Weights of a small transformer language model: width 256, 562M tokens.
Each number is 200 + 20 x the weight over its row's rms, rounded and kept within 0 to 999. Layers, rows and columns count from 0. The size before them is the row's rms in percent of the matrix's.

# layer 5 MLP down (transposed), 1024x256, rms 0.0272, rows 18-72, columns 0-63
100,205,197,210,233,237,177,212,178,225,215,193,209,220,189,188,187,199,198,152,191,191,157,185,153,208,189,198,198,129,169,210,206,195,222,225,238,204,182,240,193,215,177,220,204,199,181,214,206,210,216,214,210,185,186,233,201,267,214,206,205,193,187,201,219
091,216,185,197,200,226,192,186,197,231,223,181,215,182,172,210,235,218,210,215,216,160,173,200,197,198,222,196,182,198,195,181,168,207,218,185,247,162,174,201,222,175,197,188,162,212,192,213,242,222,219,227,203,198,213,176,189,187,208,230,173,197,203,194,215
074,203,208,204,182,199,176,190,211,208,197,201,220,198,230,172,190,175,214,195,198,202,183,214,237,186,235,196,176,231,180,226,203,171,196,224,246,204,192,212,184,226,167,180,193,169,205,203,173,247,202,218,210,180,182,211,208,224,219,198,237,194,234,205,214
094,193,218,194,186,171,192,198,180,196,212,188,211,197,238,177,215,218,199,207,222,209,190,229,217,179,247,208,170,235,193,197,202,178,174,169,193,163,221,192,180,201,264,157,165,202,203,221,193,198,188,210,178,208,219,195,222,207,180,235,211,208,234,185,211
095,188,203,212,177,218,192,238,213,199,214,200,214,206,217,245,177,216,235,182,231,223,225,194,194,190,204,177,216,213,198,190,213,215,231,197,196,214,200,196,204,198,221,217,177,226,180,213,215,210,186,176,205,187,192,176,214,184,193,175,248,196,202,169,181
086,199,177,206,209,171,217,232,209,193,193,209,194,220,193,205,199,188,215,182,192,222,171,190,219,192,200,200,224,209,176,214,252,172,169,172,178,166,216,216,219,193,173,212,227,186,167,211,220,170,190,190,242,225,207,170,201,180,179,198,187,204,219,208,188
102,209,188,210,200,162,190,211,176,184,197,218,183,174,224,201,161,225,185,163,194,230,207,201,214,206,172,202,203,240,211,185,217,233,217,241,208,221,198,172,187,211,212,234,226,215,188,175,203,170,219,180,214,203,189,221,196,187,182,188,218,235,208,206,195
089,202,216,260,164,184,224,193,188,211,200,185,222,192,213,205,242,200,178,220,182,212,214,172,190,200,198,220,187,211,215,231,202,191,211,177,188,189,188,171,181,215,186,216,215,180,198,234,187,172,233,237,240,218,192,215,188,209,193,194,198,196,202,202,199
089,212,207,203,229,196,169,189,208,242,192,232,186,203,215,197,192,189,198,204,196,200,195,172,218,202,221,254,186,247,214,204,210,201,180,187,226,212,192,217,183,154,231,224,179,201,203,173,167,214,184,185,173,227,200,223,180,194,180,198,194,226,214,211,169
101,197,184,189,218,187,221,217,174,226,208,176,195,189,216,204,205,174,216,219,210,179,191,221,234,199,194,205,205,201,185,201,232,189,225,178,224,219,164,219,177,179,176,204,180,216,203,205,217,212,224,193,195,183,232,161,201,192,207,209,223,219,185,191,199
105,220,192,219,217,150,171,202,198,214,201,181,183,212,178,190,243,213,198,213,224,202,212,174,202,168,196,195,156,178,200,191,232,213,203,192,225,224,212,215,186,188,171,211,175,208,224,198,188,180,218,147,240,227,174,181,227,182,179,220,167,240,197,194,177
088,200,206,193,206,192,204,193,190,239,203,194,185,198,244,192,199,222,229,199,224,180,190,194,213,201,212,198,210,195,206,209,158,179,195,214,229,166,211,184,209,202,240,158,173,240,187,192,162,204,153,208,191,218,217,183,213,190,182,181,205,227,197,165,210
102,200,199,179,211,220,167,163,237,199,173,197,204,248,238,196,178,184,176,185,190,225,210,178,199,197,178,205,213,188,221,206,225,159,172,166,202,196,174,235,217,202,219,228,182,207,155,167,223,226,212,190,235,184,217,183,201,213,197,197,200,223,162,169,184
111,174,176,175,183,215,218,185,223,231,201,195,216,188,193,222,228,178,195,185,170,214,207,179,191,194,205,236,208,212,187,171,215,188,165,195,227,222,198,238,190,204,185,195,199,225,187,222,185,161,176,215,212,177,213,216,188,224,248,176,207,191,212,202,206
095,189,225,193,202,163,250,202,201,189,199,198,202,219,195,231,234,207,200,183,206,183,186,239,191,206,210,220,218,206,200,177,184,208,190,188,235,219,166,163,195,190,221,217,197,204,197,215,168,226,188,222,215,197,196,194,189,185,218,185,221,200,193,163,213
108,212,167,211,216,247,219,193,212,238,211,209,228,226,187,200,242,189,189,201,185,199,214,175,193,213,184,213,167,209,208,193,204,201,170,194,210,198,195,224,158,201,194,218,210,192,209,214,203,216,189,174,176,230,205,193,196,207,144,168,209,204,217,195,218
099,192,169,207,241,209,180,205,210,228,179,188,164,205,200,210,200,182,240,156,209,186,221,220,177,196,196,174,220,201,198,199,189,225,136,201,228,243,187,168,187,182,210,194,179,251,215,231,202,181,203,179,194,199,177,222,205,218,184,210,201,166,221,192,202
106,204,213,189,200,210,170,195,224,216,206,202,220,255,162,220,209,172,167,197,202,190,188,237,183,162,236,187,196,191,219,175,164,183,235,186,202,203,203,203,185,225,218,203,201,217,193,176,219,193,208,177,186,223,218,183,196,196,185,229,241,215,196,183,176
102,196,190,212,189,208,166,206,196,198,215,169,195,220,213,233,211,193,201,172,174,218,210,191,198,200,179,181,228,209,207,201,180,206,221,223,209,212,215,203,182,216,190,205,178,187,212,193,194,214,200,228,200,214,163,211,229,158,198,245,234,198,194,181,203
101,184,164,190,205,170,206,172,184,161,168,174,237,239,180,243,208,195,193,176,182,225,216,184,158,206,183,199,199,193,179,195,177,223,215,216,242,168,177,191,217,208,178,218,222,205,188,210,225,219,203,183,197,194,188,203,218,222,198,206,236,215,203,212,183
119,231,193,204,234,186,213,191,177,203,200,222,219,172,197,215,209,186,173,180,198,182,220,192,212,205,208,217,221,203,195,208,208,211,213,165,168,210,220,200,206,229,207,188,207,186,203,218,167,193,195,171,191,204,177,188,183,180,185,176,205,178,194,227,185
090,212,191,157,201,197,205,177,200,186,209,183,201,196,202,177,209,165,211,196,203,203,216,223,214,207,168,175,228,193,203,209,184,194,184,150,188,210,215,181,217,226,211,204,240,210,201,184,218,197,169,213,197,217,182,180,211,208,156,167,192,190,213,209,213
095,202,217,203,203,194,210,171,219,218,184,180,217,202,195,228,187,213,169,201,199,224,201,228,211,222,219,227,235,220,184,196,199,218,191,185,236,191,204,214,193,189,217,223,171,244,195,203,196,205,227,193,190,217,222,198,199,229,191,195,198,199,184,188,231
087,196,217,229,209,224,189,197,173,192,215,176,216,173,213,196,172,190,183,175,168,224,191,183,215,199,200,224,171,202,220,169,164,186,197,208,216,212,190,201,184,219,181,170,204,217,175,188,217,240,194,191,206,197,199,209,169,175,199,186,213,202,167,180,205
096,223,228,201,161,188,208,230,234,208,209,169,181,187,195,165,182,206,206,189,185,185,220,180,227,205,201,213,193,189,214,216,174,236,220,186,183,218,195,204,187,235,172,213,209,217,204,220,199,217,219,187,207,178,183,188,161,189,194,188,192,229,179,186,204
113,198,229,213,191,196,193,213,197,189,196,231,192,194,207,188,223,213,221,200,212,173,196,189,215,224,227,161,211,164,172,216,190,196,202,191,183,191,201,210,202,187,188,170,222,202,223,191,191,171,218,175,203,196,209,198,221,225,190,206,196,168,190,250,199
105,225,173,189,195,227,227,199,199,199,188,175,174,202,193,198,195,197,190,168,185,213,180,212,186,197,172,180,184,205,149,231,213,144,179,226,192,207,179,163,181,210,163,165,206,215,219,216,183,171,205,218,201,197,158,204,206,219,214,221,202,190,213,193,200
095,198,181,192,196,203,164,208,209,218,197,218,207,226,201,230,172,232,194,220,227,173,175,212,194,210,211,211,195,184,235,192,199,197,188,193,216,201,149,192,201,217,180,192,209,220,204,204,183,178,217,166,207,201,192,201,228,203,165,218,189,173,194,253,252
090,202,200,190,213,212,192,186,190,216,171,219,214,225,174,205,196,228,191,181,205,210,223,174,172,185,209,209,200,156,190,200,209,220,185,195,184,204,176,136,213,195,250,197,204,195,220,215,189,195,206,161,198,179,202,192,208,206,226,207,193,195,225,204,195
091,192,214,179,187,189,195,193,225,250,169,179,207,225,205,212,188,186,222,231,229,227,213,197,225,204,195,161,224,200,222,193,194,196,212,216,205,212,178,193,181,178,205,184,202,217,187,186,212,224,197,203,227,187,196,166,205,197,196,209,216,187,232,171,164
105,170,193,222,212,222,187,214,187,221,209,210,226,199,175,194,202,226,189,194,206,200,175,229,195,159,237,153,205,204,196,198,199,238,149,173,215,185,193,195,211,209,216,218,225,190,185,195,221,206,199,225,199,227,192,160,222,177,176,209,217,184,213,199,196
091,194,180,226,212,198,205,194,198,230,175,194,186,154,157,166,212,195,187,184,217,217,180,212,201,216,216,173,188,177,192,207,166,179,227,185,183,185,169,256,240,242,236,186,185,193,169,174,178,217,199,166,191,168,211,193,222,198,175,229,213,249,189,232,242
100,176,186,190,217,174,213,193,218,210,188,223,221,208,204,207,186,208,227,186,196,198,183,230,162,209,183,200,188,181,174,168,176,204,174,222,215,218,202,198,201,184,197,188,185,195,207,239,233,236,192,243,202,200,187,203,181,181,191,192,236,161,158,217,196
094,218,203,214,185,177,226,188,209,228,180,232,211,171,151,186,202,213,213,206,170,215,166,198,195,230,132,207,215,194,214,220,186,180,197,201,206,198,197,214,162,204,220,198,218,223,210,210,190,248,228,241,178,188,185,206,184,198,220,214,173,202,196,203,209
088,231,199,190,185,203,219,189,212,211,185,220,194,193,187,172,232,210,183,196,200,198,178,197,180,222,200,219,175,193,222,179,193,184,201,209,168,221,232,215,184,153,233,169,201,220,187,175,211,184,167,214,206,211,201,197,229,211,188,211,189,222,202,171,204
098,204,181,215,217,177,197,225,200,221,177,232,216,215,227,227,225,205,211,211,199,214,182,196,215,213,200,180,200,191,202,212,216,182,162,170,200,201,207,167,162,226,208,189,182,183,221,188,257,171,215,211,188,206,179,215,180,198,226,182,222,172,183,181,214
097,200,188,204,210,238,199,211,226,195,215,224,222,200,188,191,219,216,157,191,189,189,228,196,192,186,210,190,197,212,165,196,204,183,209,193,206,192,233,195,219,193,217,197,209,222,199,189,239,251,178,209,207,212,212,198,192,179,226,177,158,158,183,179,205
112,189,242,195,235,222,205,214,184,190,200,171,190,200,205,210,160,189,216,189,198,204,197,193,216,188,205,230,230,221,195,213,208,167,196,209,220,231,175,182,177,201,212,189,170,243,205,242,193,197,216,202,218,163,211,167,212,213,162,209,208,224,220,221,218
096,195,250,153,155,190,177,226,207,197,173,185,222,210,219,217,194,198,208,233,206,187,190,173,181,203,188,202,156,189,227,195,204,231,217,220,193,206,198,188,199,212,183,226,186,206,199,209,222,224,219,218,225,196,214,219,197,227,162,215,191,222,209,218,164
095,192,169,207,223,236,206,191,209,215,203,173,157,163,221,174,212,217,219,183,189,213,208,177,192,210,234,219,216,166,210,229,196,167,220,182,175,230,226,164,194,182,202,224,205,206,197,230,184,225,186,205,221,219,189,201,187,179,221,191,208,168,164,233,210
105,197,207,186,193,252,190,199,207,176,192,208,221,169,220,165,195,208,191,240,173,214,177,208,172,151,186,209,179,181,237,187,207,173,205,229,197,226,229,218,230,226,164,217,172,223,208,212,176,213,206,221,202,175,201,179,197,213,209,232,187,187,195,214,201
115,198,225,211,184,221,155,219,208,248,231,191,204,184,199,193,164,197,199,219,217,209,197,202,200,222,180,218,227,170,159,191,209,205,178,196,180,167,158,228,198,222,180,198,204,187,184,228,178,171,200,210,191,166,209,223,210,217,204,197,201,200,199,203,198
102,189,185,199,208,181,246,197,212,207,182,191,200,212,179,203,203,193,189,208,176,204,200,203,200,182,193,158,204,220,173,192,209,217,196,194,217,182,178,210,251,201,151,206,233,181,227,160,215,196,195,200,205,219,182,204,190,194,225,215,181,192,235,212,171
090,210,200,231,223,222,162,210,185,218,192,192,278,188,212,170,165,192,183,172,225,190,205,191,182,179,208,177,204,233,199,212,215,195,226,228,211,207,229,189,227,189,172,219,181,181,212,189,217,210,164,212,207,202,225,231,188,204,208,195,194,223,219,197,204
093,183,215,170,182,213,208,155,200,249,181,199,210,181,214,196,250,190,201,220,192,205,195,216,162,254,181,206,200,204,194,210,178,179,222,210,198,219,191,174,165,237,208,193,208,186,168,197,227,211,207,216,177,200,199,199,195,201,201,238,230,235,219,183,214
111,211,195,221,195,196,206,190,214,196,166,183,210,183,218,187,183,191,211,202,198,190,205,229,237,210,208,181,193,211,229,207,181,196,237,190,210,222,246,200,218,172,212,201,197,226,218,170,201,188,241,209,208,200,174,201,259,213,202,214,207,188,178,209,217
102,224,197,180,209,233,208,226,230,201,184,216,196,181,186,166,217,200,196,174,199,191,208,189,177,192,171,205,232,256,178,227,207,206,203,228,194,211,218,167,160,194,192,226,225,217,200,245,202,200,187,225,190,205,178,180,221,182,210,220,204,186,217,170,187
105,222,227,181,190,239,176,178,212,178,197,197,188,210,204,240,212,214,199,179,214,240,218,166,188,198,219,165,222,177,214,208,165,194,230,211,191,191,209,212,202,260,230,218,174,194,234,167,216,189,193,210,183,229,215,219,210,177,208,226,203,190,220,182,218
085,181,177,229,191,212,209,175,180,183,206,141,178,163,203,174,193,205,164,164,247,218,190,184,203,196,204,159,194,207,181,221,210,179,216,195,177,184,189,173,213,219,205,191,196,174,191,215,222,187,202,211,197,205,180,224,226,220,167,172,177,203,203,203,216
100,154,172,217,260,201,227,205,198,161,155,195,204,194,221,218,177,207,221,219,206,168,208,196,187,197,202,197,172,212,197,173,196,235,176,234,206,204,182,199,251,197,235,200,197,193,175,175,234,218,200,235,160,206,212,184,187,199,172,190,221,215,223,238,225
097,208,208,226,194,197,201,232,190,200,184,210,202,220,173,194,171,221,181,195,174,218,186,170,231,215,186,202,238,193,210,164,170,212,172,219,201,175,208,165,173,178,193,258,202,187,191,187,219,191,183,196,214,169,204,204,208,209,206,211,227,164,212,188,195
103,211,174,212,178,219,186,208,207,234,230,179,251,194,195,215,196,186,163,197,218,176,190,177,180,197,203,180,212,215,212,200,178,208,200,200,218,188,221,262,204,213,145,198,196,243,204,258,181,233,189,216,214,251,163,196,225,210,231,180,210,222,175,200,197
103,192,203,204,182,224,203,168,212,182,212,218,185,198,198,228,216,192,231,188,226,191,208,206,211,184,186,191,242,225,208,182,228,197,233,208,222,234,190,180,231,216,162,208,212,195,216,169,175,204,194,195,212,196,192,227,192,163,203,224,236,206,192,210,191
092,221,217,213,187,209,209,190,159,216,213,213,190,156,231,180,215,188,221,182,210,196,216,229,165,213,189,198,196,180,199,187,176,230,212,191,203,167,197,173,227,206,199,234,204,243,198,166,203,173,185,209,204,202,200,237,223,200,182,194,200,218,244,193,218
090,222,206,169,179,208,178,199,174,220,194,178,230,200,221,189,216,194,215,211,214,197,179,172,203,177,193,194,203,205,184,200,227,199,196,218,146,172,200,233,178,220,223,194,197,179,179,229,185,213,234,184,195,215,201,226,183,212,173,180,201,170,212,193,223
# layer 5 MLP up, 1024x256, rms 0.0377, rows 19-72, columns 0-63
093,217,219,193,229,164,208,199,200,196,148,186,228,172,162,194,240,196,169,231,199,200,213,220,183,225,192,175,162,193,226,204,207,201,198,163,208,164,221,208,203,170,150,194,253,215,249,213,191,223,176,218,192,193,182,179,227,193,184,215,227,214,165,198,228
077,214,184,170,194,211,217,196,217,212,225,224,175,209,241,205,206,204,195,215,180,203,206,198,191,197,174,199,181,157,228,163,209,187,176,175,207,191,192,207,203,227,199,213,199,186,212,204,172,195,208,224,216,200,160,196,187,203,206,179,194,213,189,178,196
097,199,224,219,216,187,154,166,222,188,181,169,206,207,208,218,176,178,205,209,198,214,218,209,198,209,216,197,259,140,190,201,212,205,205,215,220,216,210,187,180,199,207,177,191,193,209,189,190,177,226,210,185,255,205,207,205,229,198,179,213,224,231,177,201
096,152,217,200,224,196,206,218,186,201,205,192,203,185,244,179,180,232,206,159,157,195,226,218,198,194,191,198,185,173,179,173,190,193,212,167,223,185,204,195,198,188,197,181,163,202,187,183,197,196,162,208,209,202,164,194,202,194,198,199,194,225,182,183,233
097,175,196,211,158,253,207,195,211,201,197,168,195,199,252,212,192,206,204,199,198,221,167,212,221,220,229,184,182,239,203,186,202,196,186,214,200,209,221,184,228,194,207,214,189,244,215,211,216,210,170,185,176,195,205,208,207,237,180,226,192,193,203,233,183
099,228,223,196,196,220,207,208,208,210,210,199,200,194,198,214,233,218,221,212,230,182,172,185,210,202,201,176,178,206,203,208,189,215,204,181,204,195,237,189,247,208,244,229,202,221,191,219,158,189,200,229,230,203,195,202,184,200,215,202,166,194,222,167,182
090,194,215,173,184,208,213,191,217,202,214,199,198,201,197,194,229,203,210,161,215,198,199,185,195,217,236,198,202,205,184,205,185,206,188,193,190,220,178,183,195,208,186,199,203,182,188,211,226,196,203,189,193,209,203,172,214,165,213,199,165,173,178,203,243
090,193,202,210,233,230,198,205,193,202,211,226,215,211,147,193,201,223,206,174,200,220,218,206,186,168,195,222,193,209,189,204,193,212,203,213,192,181,212,167,195,160,204,215,229,216,205,213,215,187,211,194,205,190,218,201,213,206,192,221,186,203,162,205,169
097,205,157,194,210,167,196,190,220,180,203,175,227,188,182,223,211,202,190,176,204,183,197,203,171,189,171,194,185,190,186,194,217,212,185,192,205,169,230,241,196,188,186,198,229,239,207,202,232,212,229,216,210,207,198,193,180,187,173,195,193,182,180,210,211
106,200,218,192,253,219,191,188,176,225,174,200,193,174,183,172,191,171,213,237,227,202,186,198,226,223,163,215,211,174,211,173,226,227,201,197,209,231,210,197,185,221,171,204,179,204,191,192,197,203,166,196,218,223,184,170,207,211,201,185,207,197,227,191,177
089,159,217,196,186,209,200,231,192,216,202,197,208,190,189,233,231,220,186,232,218,198,150,206,215,215,203,200,213,196,200,195,211,171,215,206,191,219,236,208,177,186,192,192,209,180,175,215,221,184,209,199,222,194,229,175,200,212,175,196,217,204,216,192,220
100,192,184,194,165,189,216,203,203,213,176,179,220,213,249,174,205,187,204,204,259,227,228,189,174,235,210,193,216,186,209,196,215,200,186,213,200,200,191,204,182,211,223,168,214,244,232,207,166,200,191,181,189,196,190,215,207,209,168,198,204,185,205,177,205
117,206,194,206,169,178,187,202,197,256,210,186,204,208,215,225,192,209,198,206,156,208,172,207,212,158,228,206,194,230,181,192,232,181,172,195,226,162,196,207,179,195,172,216,221,202,187,228,218,194,181,190,214,210,158,217,188,179,230,226,198,188,236,210,179
098,172,219,219,212,204,202,176,203,199,200,228,230,207,172,227,198,213,206,178,201,203,180,181,149,195,197,192,172,179,182,173,203,197,223,179,203,173,208,209,208,191,221,220,231,172,220,201,238,200,226,176,227,214,209,184,236,224,185,198,174,198,193,217,206
103,193,233,212,205,203,213,214,172,219,190,198,224,180,193,192,158,202,201,224,224,224,210,181,229,187,229,218,172,192,176,232,175,175,199,191,208,222,166,178,194,233,218,185,185,201,206,228,162,217,207,179,170,187,204,214,192,211,190,192,160,211,240,248,198
099,218,187,223,192,278,156,201,246,232,204,205,211,203,198,216,201,225,222,205,174,176,228,181,205,191,179,184,204,199,229,183,202,196,216,202,213,177,178,230,177,200,191,199,214,192,211,182,183,187,203,200,187,152,220,204,184,187,185,194,233,173,216,209,183
108,168,223,202,220,202,197,169,179,225,222,208,198,224,172,219,196,185,217,171,201,158,205,209,217,186,174,227,217,181,190,237,192,184,202,210,196,206,216,239,198,188,222,207,177,176,185,219,218,196,189,214,205,214,232,180,159,225,208,195,179,203,223,202,199
096,208,240,185,225,192,221,197,211,196,204,172,219,205,212,163,190,210,218,188,198,186,223,234,182,200,203,209,176,203,201,197,208,213,237,225,187,175,177,217,201,177,173,201,218,188,182,187,207,253,205,177,225,198,226,196,210,199,216,200,181,210,206,160,222
097,200,185,174,200,204,224,172,198,201,211,207,165,235,238,217,227,227,175,224,159,157,192,215,165,203,184,200,191,185,194,174,200,213,236,225,182,211,189,215,193,195,191,202,166,191,214,209,218,179,185,237,182,213,186,194,218,222,169,207,213,182,185,234,184
120,181,166,224,197,193,193,208,210,171,177,212,206,177,204,210,198,208,182,206,223,186,201,176,183,200,211,175,169,208,188,173,190,190,205,179,164,186,230,192,179,189,183,225,180,192,215,205,210,193,178,180,228,224,196,187,199,171,178,197,192,218,212,195,217
094,198,211,216,184,234,179,193,201,243,183,208,184,197,254,181,179,206,171,178,219,213,186,205,205,200,192,186,189,167,183,217,204,223,201,204,205,209,193,205,180,151,222,188,202,215,214,218,173,239,194,182,221,185,205,180,205,172,238,186,195,186,194,208,210
104,208,187,185,210,192,214,167,219,183,221,204,180,230,178,203,170,197,217,234,184,225,220,212,216,223,207,180,184,182,242,199,178,204,193,206,197,241,202,238,185,195,192,248,216,264,181,190,226,226,172,205,193,183,181,181,177,216,210,214,209,200,213,231,222
089,197,169,195,176,166,210,194,205,197,181,198,197,220,185,182,209,185,200,190,210,200,213,215,191,210,200,232,225,194,205,155,205,211,198,208,186,177,174,197,207,230,199,194,187,227,232,203,228,214,200,203,195,177,187,195,203,186,233,197,232,227,232,172,198
096,181,176,197,199,211,220,232,240,187,243,166,186,184,233,160,162,202,203,222,190,192,170,199,208,217,218,230,209,156,214,210,162,223,193,205,179,205,205,191,194,199,178,179,212,200,211,191,216,203,188,194,210,189,206,199,178,189,215,178,202,232,191,158,202
117,217,197,227,234,222,212,206,181,196,203,215,192,221,188,206,211,211,194,184,162,185,216,203,211,206,223,200,202,216,202,214,166,221,205,183,188,212,214,210,194,215,202,180,187,195,225,202,220,214,199,182,182,200,222,176,187,198,201,196,212,192,189,208,197
096,185,213,201,207,197,211,223,203,198,199,218,200,179,231,207,188,201,176,187,183,217,219,166,182,204,224,181,233,217,201,180,208,211,179,200,201,212,191,202,219,224,220,207,183,212,221,217,189,185,182,187,205,225,177,203,228,185,198,205,184,214,220,184,223
095,172,227,211,170,191,160,206,193,210,186,184,169,146,181,207,221,199,221,214,188,191,197,206,180,184,164,199,232,193,203,183,186,190,209,198,229,192,248,172,208,232,243,185,196,215,190,208,218,215,219,200,199,166,256,208,176,210,198,177,185,164,187,210,199
089,202,191,204,242,244,209,206,213,187,191,175,194,198,212,206,210,174,185,206,200,185,203,175,212,214,215,203,207,204,205,220,200,156,202,231,185,189,199,184,188,167,163,178,208,228,240,193,217,168,218,182,214,213,191,214,189,194,174,249,214,161,177,192,184
092,192,218,230,157,183,209,199,202,201,229,180,197,191,201,186,204,208,221,189,192,219,242,238,191,209,201,192,205,245,183,209,228,204,240,208,212,149,188,209,171,192,201,193,211,168,213,185,171,243,172,190,163,235,226,209,196,192,200,189,218,209,192,257,206
105,142,184,186,199,229,224,240,186,233,191,198,209,207,188,207,184,222,196,203,178,206,223,170,209,194,198,182,193,210,228,248,179,213,192,216,213,174,190,204,224,178,211,211,194,203,179,222,227,200,187,205,232,195,183,176,213,197,160,197,178,190,179,195,183
091,194,177,206,203,185,171,186,185,188,230,196,191,187,186,174,235,206,236,221,182,188,179,182,210,209,232,179,198,183,227,168,175,204,236,217,196,181,175,211,211,213,210,196,179,191,223,179,181,207,198,221,217,224,203,221,211,202,221,190,179,183,210,228,192
100,204,181,228,194,176,214,227,214,189,207,199,206,230,182,200,208,190,199,233,213,199,188,242,195,209,185,190,219,193,176,196,207,209,209,213,236,174,208,166,198,188,190,216,168,186,190,182,201,232,200,253,172,203,188,199,195,192,171,194,198,164,227,191,186
091,203,208,189,225,179,205,210,208,228,173,204,181,207,174,221,207,220,203,191,215,210,218,230,208,217,181,174,160,229,213,181,202,172,199,173,187,200,199,223,206,227,234,192,235,202,250,174,214,188,204,217,203,214,183,176,212,191,196,215,198,208,202,192,175
094,210,208,183,207,200,221,229,190,185,219,192,189,216,201,189,174,201,223,178,209,218,219,201,214,197,231,198,185,203,227,180,216,195,184,211,226,209,197,154,189,222,181,203,203,216,243,185,172,185,200,224,184,232,201,200,254,186,184,204,232,203,203,219,141
098,183,193,195,200,236,170,202,219,231,181,188,190,167,172,216,220,193,185,193,241,179,207,214,184,221,183,169,169,172,239,200,184,190,194,168,182,237,209,236,198,191,170,214,214,217,200,176,187,182,186,187,203,199,202,214,207,215,190,192,218,185,209,220,221
095,199,216,212,221,207,195,184,194,186,212,187,209,212,220,196,197,222,204,211,229,198,204,198,198,210,225,188,216,224,207,192,208,177,196,172,170,184,161,222,204,196,196,181,204,222,201,185,189,203,183,220,234,164,197,234,201,176,220,218,198,238,198,205,218
117,199,217,197,203,187,220,194,202,186,193,224,207,218,209,196,194,183,190,219,217,210,212,194,214,202,192,207,233,162,241,202,216,202,191,204,207,183,180,195,184,192,203,192,170,197,170,212,224,181,212,218,203,218,161,194,208,213,169,187,196,224,203,211,222
095,215,198,215,242,190,194,207,220,202,191,197,183,196,207,186,217,183,171,208,217,184,176,199,239,241,180,219,191,168,168,177,190,239,183,211,193,207,220,170,191,173,204,201,231,222,198,221,211,208,224,232,184,209,201,157,230,219,179,206,213,223,240,212,202
098,192,202,194,183,198,187,172,211,197,175,198,186,205,217,192,182,194,214,231,203,200,197,241,186,178,247,187,231,213,238,197,208,201,207,213,165,232,223,183,212,181,192,177,197,208,204,200,204,189,208,210,232,191,221,186,191,221,201,194,184,180,188,216,213
098,213,204,211,198,208,176,211,168,173,203,199,182,229,203,227,197,163,202,212,208,212,193,188,195,227,193,193,237,176,183,191,225,211,177,210,170,185,222,186,179,190,204,215,157,200,211,206,210,186,169,176,198,151,244,232,213,203,191,198,189,192,201,204,183
114,163,247,187,196,168,222,179,228,217,219,211,157,195,218,220,161,162,193,224,197,215,190,193,190,218,191,213,207,194,209,206,195,190,177,210,186,186,187,155,210,207,218,192,182,206,188,210,211,210,241,200,222,213,202,194,197,191,237,163,170,224,204,170,208
105,162,205,208,188,222,208,212,159,186,211,211,184,182,211,220,208,216,168,230,196,187,142,189,196,197,201,199,206,189,220,218,235,194,182,181,194,214,226,219,197,224,197,180,225,206,164,225,175,219,193,211,215,205,206,139,188,198,224,205,207,211,139,249,199
088,238,191,169,202,145,175,208,184,214,200,182,196,230,189,212,200,205,244,187,180,213,185,191,183,209,210,193,170,191,191,210,171,212,216,227,181,189,214,206,200,223,259,221,202,226,208,201,173,215,235,185,203,192,164,205,210,206,215,169,219,229,169,182,195
092,244,198,150,193,171,184,206,222,199,196,187,230,197,201,185,188,211,174,230,206,202,246,196,191,194,190,205,194,178,201,204,231,190,229,206,167,189,214,150,187,190,206,196,215,235,194,210,207,179,215,178,183,212,196,205,211,224,180,199,228,204,219,175,216
104,160,210,188,197,189,177,219,189,203,244,217,204,164,209,180,213,205,234,199,188,171,216,187,215,198,197,211,219,219,206,181,187,198,181,190,206,222,195,191,157,209,214,195,201,212,199,221,223,163,193,197,200,190,193,176,179,196,203,182,250,226,250,167,209
097,180,131,223,206,185,218,185,212,202,226,167,175,206,198,191,193,247,220,231,208,174,198,157,165,165,237,198,207,200,212,199,218,227,232,215,205,171,206,222,202,201,216,199,210,247,193,199,210,205,191,212,189,217,171,197,187,207,193,216,222,225,191,171,190
111,203,183,173,180,202,260,194,173,218,203,189,205,188,172,201,182,166,174,228,243,201,203,230,173,223,195,198,210,203,198,172,223,190,209,207,167,172,199,185,194,200,196,183,222,177,235,182,173,188,200,213,185,199,214,188,193,211,207,176,193,209,194,196,208
085,202,190,173,218,204,203,157,176,221,189,176,202,219,197,159,227,204,185,240,191,172,164,193,222,188,207,216,198,200,200,170,178,220,203,220,171,190,210,174,242,204,181,204,213,180,207,194,169,201,207,232,212,205,198,203,205,230,226,185,212,156,222,189,199
108,205,180,197,143,201,178,199,175,211,166,230,214,211,224,143,177,194,246,204,205,205,197,162,177,163,183,234,173,218,214,207,190,233,188,204,175,156,194,214,211,228,207,214,161,207,189,189,214,181,231,219,185,198,212,192,214,200,227,229,200,174,198,239,210
092,211,199,227,208,195,221,206,173,225,203,215,198,200,194,194,231,189,180,207,205,166,190,215,213,187,180,179,190,185,239,192,201,215,163,171,208,178,214,230,178,207,187,227,207,189,184,189,214,238,196,198,193,202,184,191,198,210,197,152,203,187,205,199,232
107,221,190,221,178,211,178,188,191,202,209,226,218,206,164,239,176,198,195,167,215,157,169,201,198,193,211,190,218,214,213,203,207,204,199,186,175,227,212,186,172,229,229,185,203,228,185,223,224,240,234,223,228,213,217,211,226,186,192,208,187,200,209,216,178
103,175,179,224,194,218,149,202,197,233,192,232,203,206,249,213,231,194,196,217,216,189,206,214,204,208,209,188,208,188,193,165,202,214,154,206,204,217,193,189,194,211,188,185,226,171,171,200,232,194,203,194,193,165,210,202,205,172,184,233,204,227,185,176,203
091,176,195,226,213,216,223,198,234,241,176,231,187,199,236,217,176,201,168,175,223,184,240,189,212,220,186,224,193,176,202,204,208,190,222,246,190,195,177,196,244,199,210,213,204,186,187,176,203,188,200,240,201,212,211,238,202,167,194,215,213,193,190,207,182
089,224,187,179,177,201,202,186,202,179,221,172,193,209,160,209,191,176,204,177,201,211,200,174,196,210,245,192,227,202,177,206,184,233,209,185,206,200,192,217,174,189,220,199,216,185,208,182,201,215,192,174,245,200,186,185,217,196,245,192,155,207,231,231,218